config = dict(
    num_hidden_layers=20,
    head_dim=96,
    qk_norm=False,
    attn_scale=0.102,
    bias='all',
    init_std_down=0.0,
    weight_decay=0.21,
    lr_head=0.0106,
    max_grad_norm=2.0,
    decay_fraction=0.654,
    max_seq_len=1024,
    doc_mask=True,
)
Each number is 128 + 32 x the weight over its row's rms, rounded and kept within 0 to 255. Layers, rows and columns count from 0. The size above them is the row's rms in percent of the matrix's.

# layer 15 MLP up, 768x192, rms 0.0598, rows 12-80, columns 96-143
size [ 96 100 104 106  82 102 102  92 103  91  90 103 102 107  97 109 102  99  87  87 107 101  87 116 106  92  95  96  89  99 102 110  95  92 100  86  95 109 109  92  97  98  93 107  99 115 114  93  96  92  95 103 105 114  94  92 102 112 106 105 102 118  89 105  88 105  79 109  97]
[[163 107 163 160 134 141  97 144 139 121  85 170 142 143 120 169 139 113 164 102 125 102 116 110 111 138  57 148  90  67 101 120 103 152 204  85 104 150 173 122  84 134  81 171 159  90 127  90]
 [104 135 107  91 119 174 121 120  80  85 111 122 133 119 145 123 134  94 125 149 136 207 156  92 162 209 171 125  66 121 126 129 135 156 151  82 137  92 135 152 123  53 190 100 152 176 125 115]
 [157  99 113 196 122 101  92 126 162 139  89 135 157  82 109 168 135 127 165 140  87 151 155 162 117 118 145  73  91 109  58  81 107  98 164 178 154 175  92 126 172  80  94 109 128 125 107 109]
 [139  82 131 109 150 120 100 168 131 151 139  90  72 153 145  92  93 145 127 134 149 127 131 142 101 117  95 130 116 121  91 129  61  81 153 129 140 208  76 128 150 124 130 125 113 105 181  76]
 [120 144 176 148 138 123 132 139  90 139 165 173 155 114 113  73 141 145  87 168 106 135 126 109 145 128 149  95 126 151 131 106  79 131 180 140 136 138 108 136 166 110  99  87 140 123 130 115]
 [135 112 150 188 123  97 115 138 101 121  93  91 155  68 155 142 144 139 135 135  66 130 132 159 137 142 115  81 143 112 106 164 165  97 178 110 141 176 140 183 146  59 159  73 136 175 112 123]
 [ 72 154 111 187  99 108 154  46  86 151 146 118 116 157 139 136 109 147 134  78  88 125  73  68 126 169 172 140 103 209 176 101 189 125 117 164 119 135 156 126 139 153 112 114 116  93 134  84]
 [155 166 184 143  82  92 106 125 128 131 117 144 107 129 114 112 134  84 123 134 103 132 117 138 168 103 104 148 150 163 126 149 165  74 113 109 118 133  61  92 208 132 112 152 129 132 139  62]
 [149 100 218 111  77 158  91 163  72 128  61 151  99 124 142 150 139 140 130 115 102 116 129  96 167 159 139 134 165 113 128 183 131 132 182 107 149 163 107 124  77 145 120  84 138 193 135 121]
 [129  95 140 195 133 163  89  93 112 111 180 109 112 157 142 137  74 200 117 165  84 151 128 153 118  87 198 167 145 126  96  85 116 102  97  83 135 176 140 198 121 155 171 155 140 143 142 120]
 [111 114  68 145 123 239 138 158  90 116  67 128 128  91 114 202 145  72  90 141 122 137 164 139 102 159 103 120 157 130 137 118 131 127 118 190 100 161 115 203  58  82 171 126 102 173 180 133]
 [187 134 157 120 142 110 132 149 125 161  78 100 135 126 142 145 152 145 103  49 128 125  65 116  68 139  47 119 124 181 104  91 176 107 120  52  87 125 139 177 123 117 174 135 129 198 161  97]
 [162 138 129  95 102 114  97  40 105 194 146 109  29 104 151 129 117 123  82 163 148  42 124 152 110 123 132 141  64 138 109  86  94  62 154 155 167 132 144 107 164 144 155 138 108 159 139  70]
 [112 160 103 153 165 134 104 141 116  38  87 110 134  71 157 140 197 138 144 193 134 102 188 135 168  94 120 106 148 131 102 127 133  88 124  99  92 182 135 165 116  60 101  81 129  78 125 120]
 [189  91  55 146 121 129 174 164 131  91 139 155 206 145  52 180 129 129 135 131 122 142 142  97 150 152  80 107  86 179 129 161 128 103 138  91  79 155 129  80 115  87 140 145 120 131 126  97]
 [133 129 155 113 165 105  84 110 124 134  78 107  94 158 120 110 164 130 107 123 139 126 123 125 111  38 128 136 126 121 125 170 143 114 138 207 113 150 114 205 141 106 105 127  26 121 150 103]
 [128 142 147  74  65  77 127  83 144 101 134 113 151 134  69  95 168 145 142 125  61 115 102 142  87 186  79  89 157 124 121 131 183 147 158 142 157  73 118 127  77  72 159 145 123 115 162 117]
 [ 93  94 147 175 109 145  87  92 169  88 116  91 102 144 171 153 124 137 190 152 110  93 149  86  51 119 125 170 161 131 107  92 166 129 142 137 100 161 201 146 147 131 113 105 102 163 109 178]
 [122 137 170  57 112 156 112 128  55 153 210  96 169 150 123 142 190 102 137 124 111  88 132 100 156 132  75 145 131 108 116 151  85 143 139 141 109 103  82 116 129 118 180 128 103 157 110 157]
 [150 114 107 144 141 126 157 144 142 121 110 104  93 106 120 128 150 137  94 102 167 188  93 136 132  97 173  85 112 142 130 135 177 170 100 122  96 107 214 167 151  57 106 104 163 127 116 149]
 [125 152 175 117 110 167 111 144 118  69  76 146  99 130 133 144 164  63 128 112  64 173 150 115  78 174  82 120 133 167  83  71 146 133 185 127  43 195 113 185 102 104 152 137  90 112 150 120]
 [ 97  92 189 108 134 177 127 213  97 113 179  54 146 134 127 115 108  87 124 102 124 156 117 132  95 106 137  90 122 107 137  79 177  99 145  84 164 138 181 128 150 163 169 103 146 141 150 100]
 [145 127 119 113 116 130 158 125 101 178 166  80 170 173  92 141 151 115  86  63 147 173 133 171 149  87 129 138 125 146 108 230 101 173 166 115 160 167  83 164 134  87 148 135 150 123 118 154]
 [123 109 177 113 116 100 124  77 138 104 125 124 126 150 118  87 130 167 125 177 105 113 120 125 156 196  97 156 104 175  90 101 101 123 162  60 107 122 112  69 132 197 187 179 124  93 102 102]
 [157 139 208  96 107 158 141 130 111 163 155 130 145 138 172 184 164 162  67 156  66 106  96  90 163  44  89 179 119 119 131 148 167 106 154 125  96 161 151 103 166 141 129 144 116 166 142  78]
 [142 107 116 121 114 209 122 123 154 135 115 136 155 111 114 183 156 108 142 129 170 159 162 112  45 161  47 152 132 133  66 107 147 150 136 134 130 145 140 101  41 130  95  90 134 119 102 115]
 [123 140 129 157 139  92 100 145 153 110 127 137 104 106 129 175 123  74 153 131 137  68 153 105 138 111  81 159  70 121 113 104  89 149 149 167 181 150 174 116 143  45 163  91 145  43 116 124]
 [164 120 165  69 134 222 107 133 115 105 104 189 145  92 117 195 194 130 118 139 168 130 126 127 191 140  74 187 116 125 144  70 124 118 107 169 181 121 203 188  78 122 110  81 147 139 149 130]
 [108 154 160 123 105 125 146  67  88 160 126  48 153 122 116 207  72 120 141 146  38 155 138 149 128 162 163  89  93 105 103 108 164 147 152 151 176  75 125 119 144 132  94 126 130 138 159 148]
 [122 115 105  91  93 128 115 141 119 189  61 135 191 157 107 137 158  99  90  73 134 176 120 122 152 116 158 111  86 166 137 121 152 211 136 156 127 104 146 156 106 147 198 131 118 146 154 111]
 [ 90 133  78 170 140 122 138 132 162  68 171 123 119 102  99 121 138 136 130 101 145 153 105 181 150 167 173  65 123 157 153 115 116 126 142 101 105 122 143 166 124  86 121  96 134 119 116 130]
 [103 131  97 175 181 121 126  84 133 124 115 118 112  92  81 134 161 117  87  85 139 123 103  80  75 114 160 119 139 127 116 120 140 121  97  93 127 119  96 155 157  86 119 140 155  99 127 127]
 [ 82 106 177 162 138 125  67  72 152 113 121 107 134 102 153 166  94 115 109 122  89 103 136  97  92 159 107 132 123 122 107 110 115 147 185  72 179 190 101 113 141 152 101 124 113 132 124  84]
 [ 84 109 194 166  64 161 133  78 127 131 129 133 140 174  98 140 121 123 135  47  89 115 141 149  95 162 120 224 117 160 122 129 171 150 161  87 107 126 151 112  98 173 159 150  99 113 180 147]
 [ 98 103 103 152 132 122  83 120 153 157 171 126 166 158 153 119 129 110 178 155 115 113  93 130  72  88 160 181  99 117 116  83 147  87  90 102 158 100 125 108 123  69 171  94  97 136 120  79]
 [ 92 111 120  80  10 183  98 111 152 101 158  53 118 105 128 114 120 113 144 120 126 151 118 109 105 142  95 104 138 100  87  99 114 168 160 100 163 168 193 169 165  93 192  87 177 111  99 140]
 [145 108 169 134 130 220 145 163 121 117 123 111 143 121 110 159 107 173 122 113 164  85  93 119 121 144  76 169 135 108 100  97 161 164 190 163 140 157 124 150 144  97  75 105  91 182 160 158]
 [168 126 190 104  96  84 163 186 150  41 144 122 106 206  46  93 149 168 122 157 120 174 120 124 120 150 143 115  89 135 105 152 109  94 137 122 125 107 103  84 148 135 190 150  86 122 191 123]
 [153  72 148 122 148 113 141 137 141 132 123  87 104  95 112 146 119 144 122 119 171 136 118 130 179 164 155 127  66 129  62 120  95 125 143 102 171  95 119  77 137 146 132 164 123 141 196  47]
 [134 122  93 129 131 109  80 116 121 108  91  86 144  99 155 126 125 115 133 136 130  84 111 102  99 121 102 118 114 123 115 113 142 162  85 187 106 106 138 144  88 158 132  79 130 157  68  95]
 [144 118 123 115  71  89  97 125 137 177  74  96 141 152  91 151 132 155  98  75 121 137 128 153 116  92 138 132 118 174 106 156 165 176 134 120 125 166 141 140  89 128 147  75 109 175  88 117]
 [113 102 101 196 128 172 144 124 140 130 115 141 139 121 119 155 126 151 109 123 111 153  99 149  98  38  77 109 147 160 151 123 112 195  74 154  89 124 147 153 136 142 121  92 102 169  92 124]
 [138 135 118 156 136  93 116 131  97 140 168 129 160 104 107 128 120  84 114 148  52  95 156 162 121 122 175 151 131 184 156 127  93  67 138 103 143  94 106 140 120 134 107 154 153 121 136 122]
 [126 131 118 124 149 120  97 119 155 162  67 129 167 122 157 208 210 149 133 107 130 206 135 121 147 131 104 145  85 155 168 129  82  80 114 149 108  75 144 155 204 124 129  92  94 100 181 103]
 [144 143 131 128 103  53  73 141  80 127 162  96 140 103 105 148 115 113 182 186 142  91  99 118 153 170 178 100  70 131 153 165 140  93 134 138 140 116 169 115  88 170 159  77 141 151 117 127]
 [108 112 169 101  84  99 129 145 157 123 128 113 110 164 142  78  99  89 128 102 141  65 105 103 135 139 104 147 137 110  89 158  77 123 110 133 113 199 111 156 131 135  56 114 125 100  96 133]
 [136  98 107 112 139  90 128 176 162 155  95 158 123 166 116 132 129 117  57 129 139  66  70 150 190 101 178 153 112 174  94 137  71 123 109 156  80 156 171 170  97 180 124  97 103  69 128 135]
 [164 168 177 144 104 148 154  63  72 101  99 124 160 167  60 134 112 144 101  75  91 102 108  87 106 170 137 127 107 149 134 125 103 136 130 106  74 109 163 103  77 119  99  68  88 180 160 136]
 [104 113 145 137 160  90 173 170  51 123  86 139 120 131 134 168  72 147  94  96  46  58  78 124 102 121 103 138 100 135 161 127 134  73 180 171 113 127 156  97  80 119  90 120 111 166 104 138]
 [143  94  76 101  96 126 127 122 185  83 101 168 156 136 145 184 144 115  77  99 104  92  99 112 171 223 148 152  91 137  89 100 177 137 115 208  82 106 191 166  54 117 102 125 102 147 124 167]
 [ 69 105 153 160 113 130 134 106 100 127  71  71 102 158 116 209 154 117 108 131  96 101 127 112 127 151  98  93 121 141 107 100 162  94 188 147  92 197 130 129  73 107  93 111 148 134 180 153]
 [ 91 116 151 172 161 141 116 110 169 110  68 119 150 149 101 104  82  96 160 101 166  81 182 130 108  87  92 152 118 152 132 109 126 180 104 124 157 134 115 150 154 107 150 196 113 111 125 117]
 [101 107 135 182 141 143 113 132 143 105 153  82 135 107 146 159  45 107 141 162  72  65 166 169  78  84  75 162 158 121  99 154 135 132 135 112 106 144  73  87 192 104 115 159 134  80 103 125]
 [186 110 142  86 169 126  87  86 109 167 114 116 168 149 107 122 111 178  82 138 138  72 120 111 125  71 108 150 141 159 109 140 164  95 185 153 107 181  62  25 123 171 144 120 132 118 117 121]
 [104 144 126 135 131 162 138 169 104  88 119 111 163 124  95  89  86 154 129 116 140 119 107  89 150 156 141 111 145 173  93  93 187 152 178 235 108 132 114 152 134 105 118 100  99 122 166 137]
 [144  92 127 184 146  92 125 118  90  87 157 131 105 124 163 146 139 118 125 161 163 114 117 127 164 151  80 122 135 196 140 136 120 108 102 148 167 100  67  59 155 128 120  48 162 140  93 155]
 [133 112 161 130 112  90  97 169 142 137 120  78  93 171 132  94 190 124 124  95 137 170 139  51 150  79 167 132 141 147 171 148 100 125 153 153 130 142 154 129 106 121 223 167  96 137 106 189]
 [128 150 134 108 131 107  98 122  77 130 174 110 124  89 167 106 141 129 140 102 177 155 110 109 121 159 107 140 155 171 134  79 105 118 174  79 154 145 129 116  97 184 179 163 110 106 104 142]
 [143  90  91 160 142 201 118 142 108 106 123 153 167 117 153 153 153 102 149  93 147 136 130 148 136 127 149 140 112 147  86  77 152 123 160 140 122 169 145 201  63  99 141 109  83 167 153 149]
 [ 75 152 105 131 138  83 131  88 143 119  93 101  99 155 109 130 130 128 173  96  74 115 101  89  65 151 125 158  78 155 119  79 192  59 134  96  99 127 185 128 161 114 147  69 105 139  86  92]
 [ 83 111 110  99 102 113 105  54 124  90 142  53 128 144 129 131 103  86  79 100 151  71 117 169 165 108 123 110 126 149 165  95  91 116 147 155 211 117 190 121  83 163 156 133 110  56 143  96]
 [134 173 134  68 148 130 129 110 143  69  94 135  91 141 107 123 158 125 157 153 118 111 152  75 167 104 108 135 105 150 119 123 109  86 117 136 132 170 146 147 135 151 197  95  70 106 113  89]
 [ 80 104 203 158  77 174  91 161  77 165  92 117  76 150 126 115 148 129 115  91  71 123 128 134 156 141 165 153 131  97 121 176 181 156 125 130 147 125 153 108 148 170 172  91 104  93 134 134]
 [114  80 133 125 133  93  95 117 159 115 108 100 141 126  70 121 121  42 115  92 118 136 111 156 104 105 147 107  94 164 109 124  96 130  95 188 119 154 144 155 166 102  97  87 154 105 168 115]
 [155  78 121 130 146 144 119 129 114 135 155 115 112  95 147 117 129 152 179 156 135 158 159 170  86  90 135  42 132 127  58 123  87  84 145 158 110 179 143 147 125  85 143 136  82 168 156 105]
 [104 125 116  98 126 186  94 144 145 145 103  95 146 140 137 137 109 118  82 140 167 180 101 153 127 117  92 147 134 152 157  92 156 106 162 123 113 149  97 101 113 162 158  91 104  66 136  79]
 [101  41 145  87 110 125 142 193  97 130 120  81 166 128 124  82 101 176 173 149  62 191 118 100 120 138 127 156  94 148 112 122  74 134 129 134 110 138 119 112 172  76 100  68 107 123 138 116]
 [161 162 176 139 147  92  87 121 171 150 199 159 145 126 145 167 131 105 148 119 119 115 115 112 176 125 157 179 141 141 108 146 158  93  73 128 148 111 110 122 139 155 121 143 109 132 124 108]
 [166 128  98 111 137 130  44 125 104 130 127  93 149 149 106 163 120 100 167 101  89 147 120  98 137  81 100 148 145 110 138 114 191  76 143 111 154 115 152 107 127 121 133 122 165 124 135 134]]
# layer 15 MLP down (transposed), 768x192, rms 0.0501, rows 12-80, columns 96-143
size [ 96  97 108 108  86  99 102 102 104  88  87 104 106  86  90 114 104 103  81  87 108 101  78 125 112  85  96  96  88  96 107 111  96 110 109  93  95 109 115  80 101  96 106  99  99 116 123  91  94  90 100 100 112 107  90  87 106 125 101 116 109  94  96 108  93 100  71 115 102]
[[132 148 141  78 100 141 151 113 150  88  95 104 121 119 174  55 105  85  84  77 182 156  79 146 109 111 149 173 122 137 171 124 210 127  43 134 101 121 119  67 123  87 141 138 111 146 139 171]
 [143 112 163 175 106 135  74 103 143 125 134 118 141 150 118 143 156 146 103  84 134  88 130 143 180 122 123 116 155  93 142 157 191  76  87 104 158 170 114 124 126 170  92 174 119 152  92 158]
 [118 132 161 106  65 108  93 143 128 147 103 137 135 153 140  75 131 188  68  99 118 138 141 119 129 211  84 212 132 147 126 218 148 136 124  79  93  77 117 118 137 143 102 146 159 132 151 135]
 [ 89 174 158 144 104 179 108 107 108 115  91 116 129 121 139 152 161 120 124 106 100 119 129  70  88 197 128  97 162 137 144 104 121 182 114 148 118  96 142 187 103 105 117 131 151 122  75 151]
 [112 114 114 131  89 119 155 146 129 145 140 136 108 101 138 132 130 133  89 146 155 210 131 108 126  97 113 107 206 118 149 190 149 161  91 173 121 164 134 130  89  85 112 153 154 151  93 191]
 [135 138 122 171 126 113 137 139 155  87  89 127 170  96 236 121 149 165 155 121  72 152 122 119 193 124 153  79  84 121  97 158 128 107 109 160 115  95 153 101  98 128 152  87 156 144 112 141]
 [121 106 134 153 155 154  54 140 155 125 150 136 167   8  60 127 168 159 156 168 115 119 149 138 102 100 141 160 132  84 110 132 123  97 146 118  94 162 159  82 146 143 157 122  94 131 158 133]
 [141 145 121  89  83 180 170 123 156 132 162 124 129 175  96 129 123 132  97  85 148 117 146 108 115 115 139  84 123 103 123 137 163 104 124 135 123 116 162 124  54 130 156  89  71  94  75 219]
 [ 92  91  29 167 127 151 150  82 193 170 149 117  86  93  86 132 157 112 187 138  68 125 204 118  93 143 137 158  80 176  70 117 103 129 151  94 134 135 102 173 112 111 110 156 176  77 110 102]
 [124 135 150  94 138  68 125 177 139 112  99 115 109 102 138 162 107  99  80  75 146 142 121 143 105 151 160  90 134 104 171 171 117 171 134 150 175  84 121 108 215 138 162  81 176 130 142 156]
 [ 79 161 153 159 162  59 158 133 109 144 139 134  91  77  95 151 105 126 108 117 169 123 172 114  82  75 149 194  87 137 134 111 159 126 174 127 192 108 158 103  80 185 167 125 165 116 105 144]
 [120 119 102 133  82 175 134 119 151  90 105 164 121 164 136 169 155 143 162  70 128 148 163 114 185 120 179 129 111 147 105 159  60 178 129 131 146 121 185 132 148  81 130  87 144 135 112 187]
 [166 142 160 154 125 176 151 111 117  63 172 100 166 113 131 166 100 127 112 108 123 146 125  56 131 148 113  78 156 114 126 160 149 107 180 108  92 159  95 132  79  89 110 154 183  98 158 168]
 [127 138 140 129 139  98 133 101 100  86 125 151 115 122 132 127 102 103 212 199 125 102 228 109 155 146  88 141 157 140  89 138 126 105 123 123  58 180 141  80 163  99 163  89 141 150 144 100]
 [116 149 163 104 135 115 122  84 138 190 103  60 105  88 127 152 105 152 110 128 123  93  90 151 132  70 102 190 172 130  84 105 110 177 129 179 184 127 160 173 157  70 178 117 169  72 137 109]
 [ 92  92 123 144  79 198 162  97 171 134 158 111 118 115 172 121  65 117 124 128 211 104 134 144  97 184  76 133 115 187  90 114  92 124 101  83 134 127 139 100 139 161 156 189 172 147 120 146]
 [ 88 173 144 135 117 108  87 153 139 101 143 143 110  99 146 131 107 123 116 135 166  62 148  96 129 145 140 139 150 170 171  90 126 106 146 110 146 178 171 107  64 143 114 118  40  90 136 173]
 [137 141 132 106 146 166 162 142  84 158  99 140 127 112 108 163 121 135  77 120  90 104 150 165 141 109 140 108 123 170  94 151 142 122 139 112 100 127 147 156 127 101 105 157 113 121 146 124]
 [121  84 143 150 135 143 119  97 196  84   8 121 127 127 134  96  97 126 109  91 140 114  90 120 100 130 204  85 160 142 107 106 147 122 111 110 125 179 151 128 115 112 105  78 150  85 152 138]
 [124 151 143 145 163 107 161 111 119 151 165 126 128 183 135 156 162 141 173 176 108  92 158 114 126 220 100 133 199 111 132 125 101 118 159 134 125 111  48 139 158 165 107 177 183 147 130 119]
 [135 115 118 146 115  96  97 110 131 175 132 111 149  38 131 127  97 123 178 175 101 114 220 137 170 123  95 122 142 155 140 175 131 115 173 143 116 122 170 116 129 128  84 156 126 126 157 116]
 [187  69 116 132  94 109  77  92 130 133 147 170 151 121  45 119 133 135 136 106 118 126 139 146 123 138 181 110 145  83 141 123  81 107 121  98 129 160 113 134 190  74 145 137 137 118 149 123]
 [139  97 124  84 234 149  43 140 150 104 152 178 135 117 114 101 154  63 204  87 113 112 157 114 126 169 146 157 134  97 183  51 108 106  84 176 121 158 192  79 165 130 132 136  79 158 127 119]
 [ 78 154 149 156 106 141 139 127 136 146 166 168 198 118 162 123 142  83 117  99 173 122 172  98 156 109  88 137 113 100 107  79 144  86  94  93 122 118 187 117 120 134 128 169  92 104 162 117]
 [168 115 184  84  94 118 150 132 167 136 164 110 147 132  93  92 128  96 136  95 132 215 108 189 148 227 133 161 158 128  69  88 117 170  93 140 146 108 115 165 108 164 178 108 108 106 101 100]
 [179 148 117 182 145 109 130 135 152 112 174  98 158 130 137 120 115  71  47  91 121 153  89 128 129  95 163 101 150 110 149 150 155 105 112  97 140  92 119 114 131 144 130 163  99 201  91 164]
 [155 121 170 120  96 159 104 135 188 126 102 105 122 135  88 173 146 204 108 133 117  66 111 123 129 108  54 125 154 124 152 145 157 152 106 183  92 116 104 170 117 161  80 108 138 131  83 110]
 [104 151 117 166 192 102 124  87 101 171 152 114 165 206 146 106  63  72 136 175 107 189 152 116  96  83 171  72 104 161 181 120 115 115 101  70 103 108 111  88 139 145 160 188 110 132 159 155]
 [176  76  92 158 133  73 131 160 152  99  76 190 126 137 104 120 136 138  97 101 200  62  54  76 163 121 138 121 150 142 154 140 134  97 161 132 118 153  99 118 191  94  98  97  81 108 115 103]
 [126 153 102 110 148 123  67 104 152  70 141 131  69 119 113 125 100 112 135  84 129 118  99 178  69  53 111 166 177  61  95 125  54 145 165 111 140 172 149 101 153  90 184 133 155  90 108 122]
 [160 120 162 133 156 165 146 103 153 141 137  85 130 195 150 145 117 113 115  84 117  34 166  84 113 115 119 112 117  69 144  69 197 107 183 111 171 164 125 128 139 170 153 150 140 149 134 115]
 [169  76  91  53 156 167 136  97 100 119 112 136 108 119 116 122 115 130 106 104 120 200 150  97 171 143 107  76 157 129 123 207 139 135 123 128 148 145  86  77  58 115 167 142 137 158  96  72]
 [192 141 132 119 139 137 163 127  59  71 123 108 105 127 132 101 148 122 111 148 137  86 181 135 181 124 118 131  93 142  98 127 138  75 134  78 155 177 157  92  90 101 148 105 117 154 132 161]
 [157 133  32 110 191 127 116 155 118 154 115 133 120  70 128  99  73 120 146 199 115 142  99 136 136 133 139 118 157 101 131 139  78 162 156 143 123 144 131 145 107 105  79  85 137  70 117  66]
 [120 107  59 122 155 114 172 128 142 129 111  77 121  75  89 155 154  86 169 102 137 114  95 129 137 146 119 150 154 167 109 128 135 162 127 157 149 153 129 172  37 116 134 187 124 150 135 130]
 [164 130 105 124 160 117  96 133  88 141 129 180  79 122 117 128 136 146 114  81 124 108 126  99 150 119 128 131 108 141 134 123 112 109 104 142 145  70 123 152  74 116  99 204 108  96 127 193]
 [139 144  69  91 122 107 146 150 123 150 150  67  94  88 115  78 101 134  76  74 166 106 148 102  99 102 136 110 137 155 166 121 117 147 129  68 166 119 147 130 107 192 158 168  93  64 139 112]
 [132 144 129 146 130 124 100 134  63 152 115 139 142 149 125 187 103 115 133 171 136 156 140 119 162 100 152 144 109  62  73  95 104 162 137 139  76 111 124 105  80 188 119 146 186  76 173 108]
 [ 64 170 142  94 146 147  92 139  78 114 139 119  93 111 148 175 133 105  95 115 154 120 149 118 161 149  63 129 159 109 157  85 161 173  73 135 105 162 123 109 153 136 211 156 128 126 107 124]
 [ 94 179 122 127 162 171 115 129 123 104 172 157 172 126 169 136 140 165 146 101 182 130  92 135 138 147 127 149 156  97 100 142 199 171 125 107 110 150 124 155 158 114 159 104 115 106 192 116]
 [129 120 131 120 106 144 116 131 181 110 170 118 106 143 134 152 103 172 119 186 133 130  86 164 117 126 110 152 129  96 183 136  82 114 104 114 128  90 137 137  83 159 115 128  93 123 174  83]
 [108 146 137 100 113 117 106  73 111 170 140 137 144 131 134 117 129 106 143 142 147  96  85 148 103 223 137 175 180 125 134 150 168  49 157 147 167 139 163 177  95 129 141 118 165 124 131 126]
 [111 121 129 142 117 198 124  73 153 103 104 106 173 148 126 137 125 141  87  91 125 117 111 157 121 143 118  83 131 123  87 110 152 133 132 118 150 118 160 148 129 151 105 121 133 151  61 122]
 [124 138 111 111  98 152 136 142 183 159 166  76 117  99 101  79 101 132  92  97 173 163 186 130 167 128 160 151 124  58  93 136  75 141 121 165 141 105 124 155 131 118 143 146 109 157 119 144]
 [123 146 166 109 133 175  89 159 121 105 103 132 117 135 172 163 133  99 112 148 108 170 160 135 142  76 161  49 149 126 158 128  69  89  76 156 126 158 146 119 209  77  97 141 141 114  95  92]
 [147 106 146 126 167 122 128 138 166 120 167 164 175 117 113 203  87  75 122 149 195 119 137 126 174 107 175 120  33 139 145  95 151 115  66 108  90  69  84 121 119 108 135 103 190  90 123 165]
 [124  91 156 167 143 133 119 106 127 100 128 165   0 141 138 162  51 140 152 134  86 155 166  82 114 163 138  99 146  83  92 141 133 125 138 137 206 124 143 123  80 126 146 148 157 158  85 136]
 [100 118 114 116 167 139 115 228 173 197 144 147 138 119 140 135 139  83 161 147 116 206  60 165 137 101 106  93 172  88  96 122 176 165 145 109 123 164  53 131 128 196  89 131 123 164 102 168]
 [ 84 146 156 125 124 119  48 119 204  83 109 140  79 127 161 121 160 142 124 126 132 128 101 101 100 139 145  79 134  89  80 118 148  96 111 105 161  88 162 145 102 121 129 132 176  91 148 126]
 [123 144 106 156 197 125  77 129 101 152 137 123 159 140  79  74  79 105 138 138 158  94 192 102  65  55 123 123 133 113 154  88 166  70 108  49 139 146  67 148 138 156 131 142 148 120 141 101]
 [124  92 143 101 121 144 128 140  88  68 164 168  97 111 121  98 136 100 149 139 123 141 151 143 120 108  88  90 142 159 180 168 143 136 108  65  98 181 128 117 192 114 166 134 117  87 137 122]
 [151 144 152  96 117 150 139 137 113 174  98  90 166  95 137 134 106 110  97 115 124 169 126 154 138 148 180  69  77 128  79 156 143 138 135 127  75 135 101 104  51 193 166  26 125  99 105 110]
 [125 130  79 120 138  84 114  92 100 116 137 178 101  75 129 148 155 151 174 177 105 171 115 128  80 209 114 124 144 116 156 161 160 174 119 129 112 125 121 127 131 147 131  70  98 146 107 102]
 [ 75 153 140 139 162  62 118 104 148 113 120  99  75 140 166 163  56 128 158 104 128 133 151  93 176 145 113  75 185 160 120 113 128 157 115 171  88 179 194 172 129 123  91 142 146 106  83 121]
 [152 161 156  82 167 126 137 179  79 127 107 108 114  98 142 137 131 130  73 146 100 134  59 141 101 130 124 131 140 174 134 147 158 141 117 130 107 122 130 105 121 130  79 142 160 166 114 120]
 [165 135 121 122 100 117 156 163 154  95 121 159 152 141 128 118  73  91 106 132 151  93 179 130 109  78 129 124 148  97 152 161 105 127 159 120 120 109 167 144 227  89 125 121  87 107 120 114]
 [125 147 124  78 142 147 123 117 122 105 196  87 158  95 100  97  81  90 143 178  84 105 161 137 168 138  84  70 136 159 134  48 141  89 172 108 131 129 127 129 175 117  85 132 178 114 145 130]
 [122 135 152 188 130 122 140  85 114  66 119 171 121  21 161 157 136 136 116 109 137 111 103 123 122 123 132 152 125 183 124 108 178 125  83 142  96 162  92 128 155 106 116 104 162 138 139  93]
 [140 142 137 132 124 131  81 123 174 132 118 110 170 163 126 156 125 189 159 111  68 123 174  77 122 176 157 135 175 140 108 197 126  87 101 164 138 113 128  83 123  84 129 132 151 145 136 113]
 [111 104 169 142 122  96 122 149 111 135 161 130  91 108 147 117 172  77 161 127 129 137 217 125 169  70  96 129 119 143 141  82 123 155 167 113 109  80 111 110 156 197 142 148 126 107 115 175]
 [125 137 153 135 138 122 111 155 116 192 110 147 108 159 152 141 150 134 100  85  59 111 107 135 141  77  85 115  67  99  86 116 182 146 112 156 213 163 121 156 206 170 144 137 127 142 108 135]
 [140 187 141 151 148 125  97 119 111 110 105 125 119 116 120 115 130 106 213 185 167 140 215 152 139  93 103 156 120 127  77 138  97  67 100  79 109 132 135 124 138 141 129 107 163 113 146 119]
 [135 180 147  92 148 121 164 146 154 104 106 121 160 136 129 117  46 117 110 175 162 166 151 152  74 124  83 101 196 134 151  74  57 124 157 114 210 147 117 147 150 108  95 164  88 142 121  94]
 [ 68 116 154 109 118 189 165 120 144  74 151 136  92  97 119 138 124 163 162  97 107  96 132 130 132 157 134 168 158 116 135 103 176 117 109  93 116 173 107 169 110 113  93 123 170 148 101 193]
 [135 146 119 104 146  93 119 123 132 117 147 182 125 177 159 125 116 112  70 122 105 104 126 145 152 161 181 135 132 127 162 217 111 131 100 144 146 170 157 136  85 138 139  92 140  96  64 135]
 [100 130  76 120 133 166 171 122  93 147 162 182 187 142 161 131 175 129  94 116 132  95 107 111  60  71 127  54 105 126 121 148  97 154  96 109 194 105  93 148 134 102 153 138 102 159 139 129]
 [130 198 130 151 136 163 130  99 110 130  91 173  90  99 177 163 105 100 168  67 115  73 115 127 179 164 126 129 140 138 134 147 164 171 127 154  76 126 133 129  69 206 114 130 162 127 172  96]
 [134  93 157 154 102 155 121  68 126 147  98 104 151  80 116 144 103  97 153 156 138  97 170  92 132 118 147 159  90 162 160 169  89 132 110 171 119 127  94 151  92  93 153 159 132 151 200 181]
 [154 153 168 171  96 178 138 125 125  66  86 119 160  47 125 145 151  90 104 150  96 126 165 183 195 135 125  89 142 126 141 154 209  92  93  76  76 103 130 154 120 164 133 131 186 185 150 119]]